Weights of a small transformer language model: 1 head of 64.
Each number is 128 + 24 x the weight over its row's rms, rounded and kept within 0 to 255. Layers, rows and columns count from 0. Numbers have three digits each. The size before them is the row's rms in percent of the matrix's.

# gate: layer 7 MLP gate, 256x64, rms 0.197, rows 107-137, columns 0-63
# up: layer 7 MLP up, 256x64, rms 0.189, rows 107-137, columns 0-63
# down: layer 7 MLP down (transposed), 256x64, rms 0.188, rows 107-137, columns 0-63
gate107 102:133155169136115142121159109135126135142114207148169146166125073123110162102126155130143147142161159153121141111146091119136116130130122133115115184112143147122159113109117153151082148131147138
up107 101:093151135143113150099119158169144105153160157117127094158190101106102119112104153132106151109154112126102123104100139128126172143132069147122108145135109107151141092110114084111116130135112106
down107 099:108104099125167110110156116146104103119067113139101182108144141157129120145130130112118119130101126104122134123175104098083116125120126096132118145133138170120143136118149100179158153163102085
gate108 105:126123085153137147121133131094109101158137126137122116153128099165128150100119141136127097156133141127145131149169109168127115170122115098132103102141118118108088135144168088102055122122184145
up108 108:093176079143106108182146139150112080133115139105143133120111120133086130145111173084150077148089136137141139074134101147161138103121153125109118123124138121137145116106119135121137088117133119
down108 105:129130152137131088123129105110116134093113143143132128075129122114143147132172151136102156105113113094120111165147151132113132111107087137123154125118094126130167147145125120087199180098102090
gate109 096:134141131154114070102102124151137122101133146102120180135089149109123114077138158110145147157128173156145116115129122099123157098134120072131116123163099145140168138119155140149106169112145129
up109 100:183135093124131108127151105132107139190134124119099106118168113107127125134134092158121104137089104175091136119115105142139115127125142138106118111144142081123144197116107118080128151121123108
down109 098:127148143074155156165165130142115099126137151107133149148120126138133153076167149130168118117120165089129103123117124153084159146112133112131132076144120130124117158137142165116168153174143131
gate110 099:102116122099147105135112174134165174156170110123113157127113159129106100130155121144159154091097135085088141146121111121130165118139152123124127102128147138173126148136135123118066096118148096
up110 095:131154114108162096072126160120166131094107138147145121137132093110156132122159135154140145112103114125133143121180126069066159114108136156109104137108148116161120156158136122140151109127156132
down110 092:174178157113133130133144084141103134136107135109117104141113128124094057120138168106104120149156123124114132111099105129133100182137104120144153140177134121127147124110155157107123150113083152
gate111 104:131163169166154173125118096111147133116161126114131139184118153133102123102159125126159130143125147163147090149127133133161165164144158127155123131111131104109111181136157122139139173150112096
up111 102:134093114115125179136155106114128069141116118079170144142120101162143108109160129102114114085121161153129091104156140110128150102125127114119144143109134141108078145146131151156110097150152162
down111 104:113175161142103127079132131164148152099197136127116103126147129116164139126109115118116125139146107159158147171149094119176151133132102148169123130116134102120150143138138141153090088124135156
gate112 097:153110121110110115140108137113114151134157167105122098160124113125135166112100147115093162140142180136106147125129133169182106160132144114113135159143132145109102177181112116111079106142150132
up112 100:082129126131099127140116179091118117149122153129148138099120168164119104130131147114144142149098124099170157147128098136109143108159058099130165158139117181109113103122113113133141138143125157
down112 099:194124117085139077143100119149116132158133136166124095108137115144134138132085122129139124124158111170105127097133099118116111114106129144159159116142121179137133133118187155151155103117106159
gate113 109:123108117071156115107139134167115147108141117117117121144092152120123151134133124042148123128135105103157104137148093114108152090118137129141142158134103118092110126160133104104169146090152097
up113 097:146131111095097140140134091149085123103165140132126168144108148152129118115118149138164125109131093132120154130101167113139118110120119120140145100121152069120129125083102140182127138116085067
down113 100:143112104111147142112130127095123113120186119096170147109114102148127098148140082106118118145115115136099108114106131136110119086132130110177157133145133138093108082139112105094204138131135121
gate114 085:133127116154109104085141093112110132167113109107131116193164131139142128067156107098168102124109154177148146144154123111117117105131158137126120128128090132118118133094086165126095141138125121
up114 094:130116078136124109100111103128128119139124121095186162126133097096128121112179100093169131125134077124126121124133153121127153148109158161130138156099137093111114087132131173112162092139154138
down114 092:065128127141138136142121175109125123107074125150104124138128147149108153146143188146178135109096122142120128115122136100136135154135159114123101123155113154134172147136141150123162090087153165
gate115 098:126133121058129122119160118174174146106167126087133156147118156130113122125137148101097089131108128126106114080160115153129146111110127110158148180110119106114150147152149127142119127105161095
up115 097:131119125124130120173137102135174146095123110187122121124178150148123136132109115132080125121116122055134156124097114131111136106115158136154094156149103113104145143153111184133124154099129134
down115 094:137154130138153103139128126137116044161111118149130147131140155108158126122115184122109111126158136145149132128107092101132098141124128143143112114134126101137120135105128123107122136212148072
gate116 081:135125159110143141144095118114109128115139174100168137151120100109162132100096113148135140102105128108150123094133082149127117128108106108109109151153153147154145142181187108154095138141153084
up116 091:156119146092179095154099149134098134118132171094162094108150150170127118136085138164106111127068140141105123127139112105139074160124117123131126141141158114100109108146123129156139110148142111
down116 096:110136176096107122142118127114117108139027091159137092098113115114148082145115107152134129134155135121116148151143125092131135145170129137098124104130129121151158115120102136124136106126126084
gate117 097:142108117130100131144131177087142153136161162114111128146057134122143117099142148112156150094129118114170105139122115120179129112075109118148140138146138168142146175092145110126126146115110112
up117 095:130114099177110126125141138133104098081114119159129153149145103117180135100089172140122096137116141136142142083111105141122100151146134133149153148156098123112086113161153125098166131128174142
down117 097:148137143145132148096180149171114106106183116174102123083129136112133198133121117146120149127107090138103122146142124112131145099118097131129144133160090172146120137122136147170115151141133125
gate118 104:115149109117160143155115122136081096148165121097117173132067130144132181083120165111127129126159157103131160098125105152143126090117119125149132110102116146101139144110167146115098118159129115
up118 117:138127109096169110134116095146150130144123122113117125154115111136151103106135100108144130076087098124160132133145108147155149169129162140176137111130125101076127137156116081072158111107110139
down118 119:118115137118127117109112111138141114131132113116171116127159118117098167145136126120122129097129110174088142065154173109131147149121127151197125099137124132073121159140117136157126177089120134
gate119 097:105175108149175150144116169155135145136131099114169135154129116129140183112159166178139122095153161147136114141111125114133136138123125119177097123121150109117137157152117138105121182146138098
up119 094:135173153135151140081148149136127154064124131120088137089144084135160127132123114125161142066115131145164125108154128157132093122101136139165153148145098129140136141116146134161114103125138164
down119 095:108112139112123132115161159092101152123115131106094120112108134115111169089157085093157137136096107104093131178171138113123135121158139136108138098095118128115115096111120099115127106091100075
gate120 105:084136146125125108093127127112163110136125128086139123162134090102131131108169115143116130176101156146139145062126155146146135104118154101124065139154164118155132119138128114156119154127112086
up120 100:130167081143169156156148110152135091122124166125161157134138125135160115119113170113124138148124126107104123117160144135113146165138159114076106105148116128133117181166137098137140089140104164
down120 104:142128156100100114140088140109159139127131122093084132117164149166173125137127109132112132123108109110152134165141101121159122093160131126125149163147130210103133121114119172126114127158145095
gate121 091:105153146093146128090132119125143139098112153142137129151122111143121124155095113092110119112085138141129115106114114131097127105118078096128072156098120120168103157145190078123140095123144114
up121 087:128148101080118139158146126145137129116148131098119156147132109147124136097119132145142114106095168156160117135139121105120181173079142163143113120148102128084078143165137147143140141150144178
down121 092:126079128100119134117153132153115099101111151146143140118085119105126153188109083092132157129107103127118117120119112140089132090136137091140103124109104127207131135145152119116107103124111098
gate122 097:114094095119150100093175113148131129163108182137147112152120096097093148109135165119131136128138150126105088154157133105146145132147162139132111163169141103133166166123113165101120154134140109
up122 098:154100129137132116146151153123137109114168155110137105089125108153119116163096136109118094143156097114088116154103132138110087096087141115087148106110061161115107145114142120096150115129093128
down122 102:145137136135134133159116108141128112135027120110145116147139142104094170149132125125133103120111157145125138101137161128135128173125119120113119171100173108112159100118132168121109097088121111
gate123 096:075164102085145143114137123098171159101146111180147157136093124134074123107124136128156148142139130124106172101176131113136135143176112127112122142111121148110167122142104133119115127129124089
up123 090:172151179137137135150097071102102094126140117146112145175139141096122146140112138125109117107137129122136100129127119169115067107118159115091129105107117124137172160155122121098161138119097113
down123 093:147106101114141120091144107153164110111088103134132119098143170144156142138136149148134163175125158149160146139164115120145168133106128165065144139108104109139144114128120189115118151115137128
gate124 107:115115108150147085131145125156095119124154116141111140137085147137124147104132161095125135158137142094128109128088117150089114072112144128092136162089127107152094143177146137099089122154152162
up124 103:116142115135114106149188114134135087162144144108151120131087127126140135124098157105142154109133133146155143110157195139135085158157073152149125099127146144137166153113148138099126119162132146
down124 100:110117136131198166094108145131093126108107133113136113156144108087148133130123161112150106171116177105118155122107147113109133136121071098140161107114095114134146108127105162119141124092134095
gate125 110:116092135097169099097133137084157174108152163133122128174138123118147137086142113153132119147119131139125095156107103104090105146098121136132164166157116131118155157146119114150085164143118151
up125 106:120157129170118076124133082078093121134140128083138154104129135168146144117116108073142116151109107133125105152131167087132157143162132086137115115138157124142150108123137160150130115125126169
down125 108:132126137067145136129115133130126182124114129128089096158124181188142103136175145145130146120116163100166162142127134125113088138117147140127170117105152174110106120121124126115098124150145132
gate126 102:141103074113154138104091140135138144111116171101089115130117124155113181120132108133173162136115136123140151122151090118136141143139089122133089159122115146108167147109133082123091162131126085
up126 103:131099118166143129156134102165139162127149079093107143103154142112157113116116093099105127119134117109116114136074128188104107119109127157105114102169111145098114108155165103133130163144121109
down126 105:141147078157151162086129127137143183101084164115107166122132151171101119145135106114107150119145092149148130125116163129107148139089135116118100121155155151145164115134083111130136160136134119
gate127 115:113131113164153140119156133082112164138123116119111131142117120101141156084115151110155121145148100124159147110116093126107150113185121123152087129149183102156138105162142139108140147130127063
up127 109:091136171146169117127158121140129145098154114144082163158150100107109081138155152148148092144128120065132099139110151136114107083123117163122098136141149103168143117114148153112126135135128123
down127 110:137096147190113104166107083138172155103078160120114159121100150109112136159154102108141142131111124151089110127133151114100118151093123120132113116107130109138147150149150165104122125169123099
gate128 097:133115122085174110099120121134148145125210152131141157123108124142113126120112108129169102208145117122134132106150158135114085105116166114120133135148129165115135124133121095107129127107110149
up128 104:171086145166163107133106099143144143136124138147123136113144087137147147118141110181138105171115137142102123117181163124128098119096167109158116099116103147109145122122149105140131094153173151
down128 100:091129153161115113127163162148153128173124167134140139114104148107110063139141164135118106103097150117108128145125132092115151156105140149133109128091147094123093128113143097117095120132184105
gate129 082:137124133124138109039141129144157075089142165134132118129145112096129113114155107114123134130127133105142175149129146100137108141137119115128135105138135126081146118105154085106136137197105133
up129 089:129141138119139141113163157149129138172163155134159132126124169104143112131118114162128090171141098101131134148125132174145126107166133132154187168108189150102140113116100133110108122133118095
down129 094:138163092077142097119127110113112145087080120126163119136125102141112126142105136089114119123101149135082142093132156099118181151110128135104127079114125122143161110124124131141191131129156140
gate130 093:111109167135115157121138118066080152116164131136095135113110143143125143093131147160100117125154137120121113088115127108146171153116109075122133133140112132122153119104099149087072152094123142
up130 095:134098146128061108133113176090147147132116108152119120106132154107149119143147129137150145118094144148102131102120144150111110103139107142105096158097124070097095136120118094096106151124089092
down130 098:145134152157132140102153125120120146129193141163144199153145132116158095133136149140117143128166144139109138152098108159091103112135138152150136135158097168073119110135111108160120103136121125
gate131 107:139084095108132096092119139099136128111154111101146133167093158139128190093147121107171127120124155185116097147130089114083120177151142139124130094134132122112127148124145111144133123121151120
up131 116:113121161148145148110179135158137126129132118187123124129145088103105112109119148101123121115154085114134140148069116167118116119133123144170129139142110065135126083154151141110134105110148092
down131 112:119076105109118112133101122093106130117146097155130116113144118092117094106158098150122127185123133147139162107118139149114122133110113144098075167171092115134106116167085159157142141112132135
gate132 109:133117111119113110158122048125124156086151124122164101192138109102155134128121108106125104147141175148144135142108105123075101132152139115108142150150110114149120176128150157125128121138146121
up132 096:143146142124132095120153140099160152153140156136150158100142109090126077111169076131140086118109120142147144126183115140163102135147099145144088125135133102077114153123134143102145130095131142
down132 100:091127136158118143145152123149159086136119118114164147082170108093123086111197159126110131132127119131136099139159105110141128114127129102153149142101119146165134120122142162126113181169139148
gate133 090:142138087141125128150138151137112127127137130150118135155135146053145118161140085133160116115135125167132159101154123134083102130117139121144115181093120088115133104120098128129139167147108068
up133 088:115125161141154109106141174132155171114126099132134080145089190171106149115121138127115139113113135095124138156124107102132081124110109160119138130115136114115115104147116138112062118149095108
down133 096:144150109111115115132108116086136100142144127157094175139149100075111123120134144119101118135120081161170170122088142135104165185134122146142130133136126128169135100105163146139154156141115108
gate134 100:137118108128160152070125144108141149060140134133130120138108113127122129083149126137149131098106155160131122126187106117196115156125105100117144154133114126174168155128122131129093145127127122
up134 100:136161173147113137079121129159104167117147100145116176140133148071118127141143131157104151095160148130135105175139139141122140116123163110138111102120118164135137082141098165122113114137088137
down134 099:058132112128136117155092103116121080156120122136122115118143149124128122165130108161141140133103084163138156108119140120099143135110100143137092151102134104097130148094126129074157162134135077
gate135 111:106146144105122123126211144161125155097172115117108157128136142117122125068141125121127100115145147145084145103122113101122127131136125144110125111171121124124150128102119147144108185127145073
up135 112:151132117088137151127138160115100169141147145119084107098131156158132133099115128162145154120118082139143070130116105167144157128132162147145123093137132164083137098116139090081130127119122151
down135 112:102132130110137145133135128131124165157183111119146088105143160191094149128133127129141138126138143154118152142093078124110164137144108140113145151162141096176100151158099118126114150088149152
gate136 094:121118086098141123153115150120160133172136102114130088155130104131145145113120118123115139112153126096115129135161124134187096124136100117159115125152130123127075181136142132070128166171092123
up136 102:126128139116089134130100133113141142129162091140099124133122162108115115134084155163130142101138179154133144092074113122127100134102132114129110136087104138150158075168153154119128090129170108
down136 100:154144144164115144130119171110144120135196111145103091123133164108135149107151095144122147172115128115135129115132084107113136087126152123137140122137116086120062158137137124105082106121156133
gate137 099:144123083146112086124125130111157127144150136109162137141110171110091124097150113140108133120159127148129132110131127111081178133078118093136148126154140138112158125139155127068127172157170141
up137 108:134160130109156132097102117139127114124135128113129122182171116109126128151099118146138113130093123155121111124105111150091077166157157147105071111168170097157154158128116141107133120136085142
down137 108:125150170103137130130123123120160132146129165150146135141121094106109162128180125129118148146111127137133102165115146173132146149089176136115184095120103134062146132145134134175146139115151135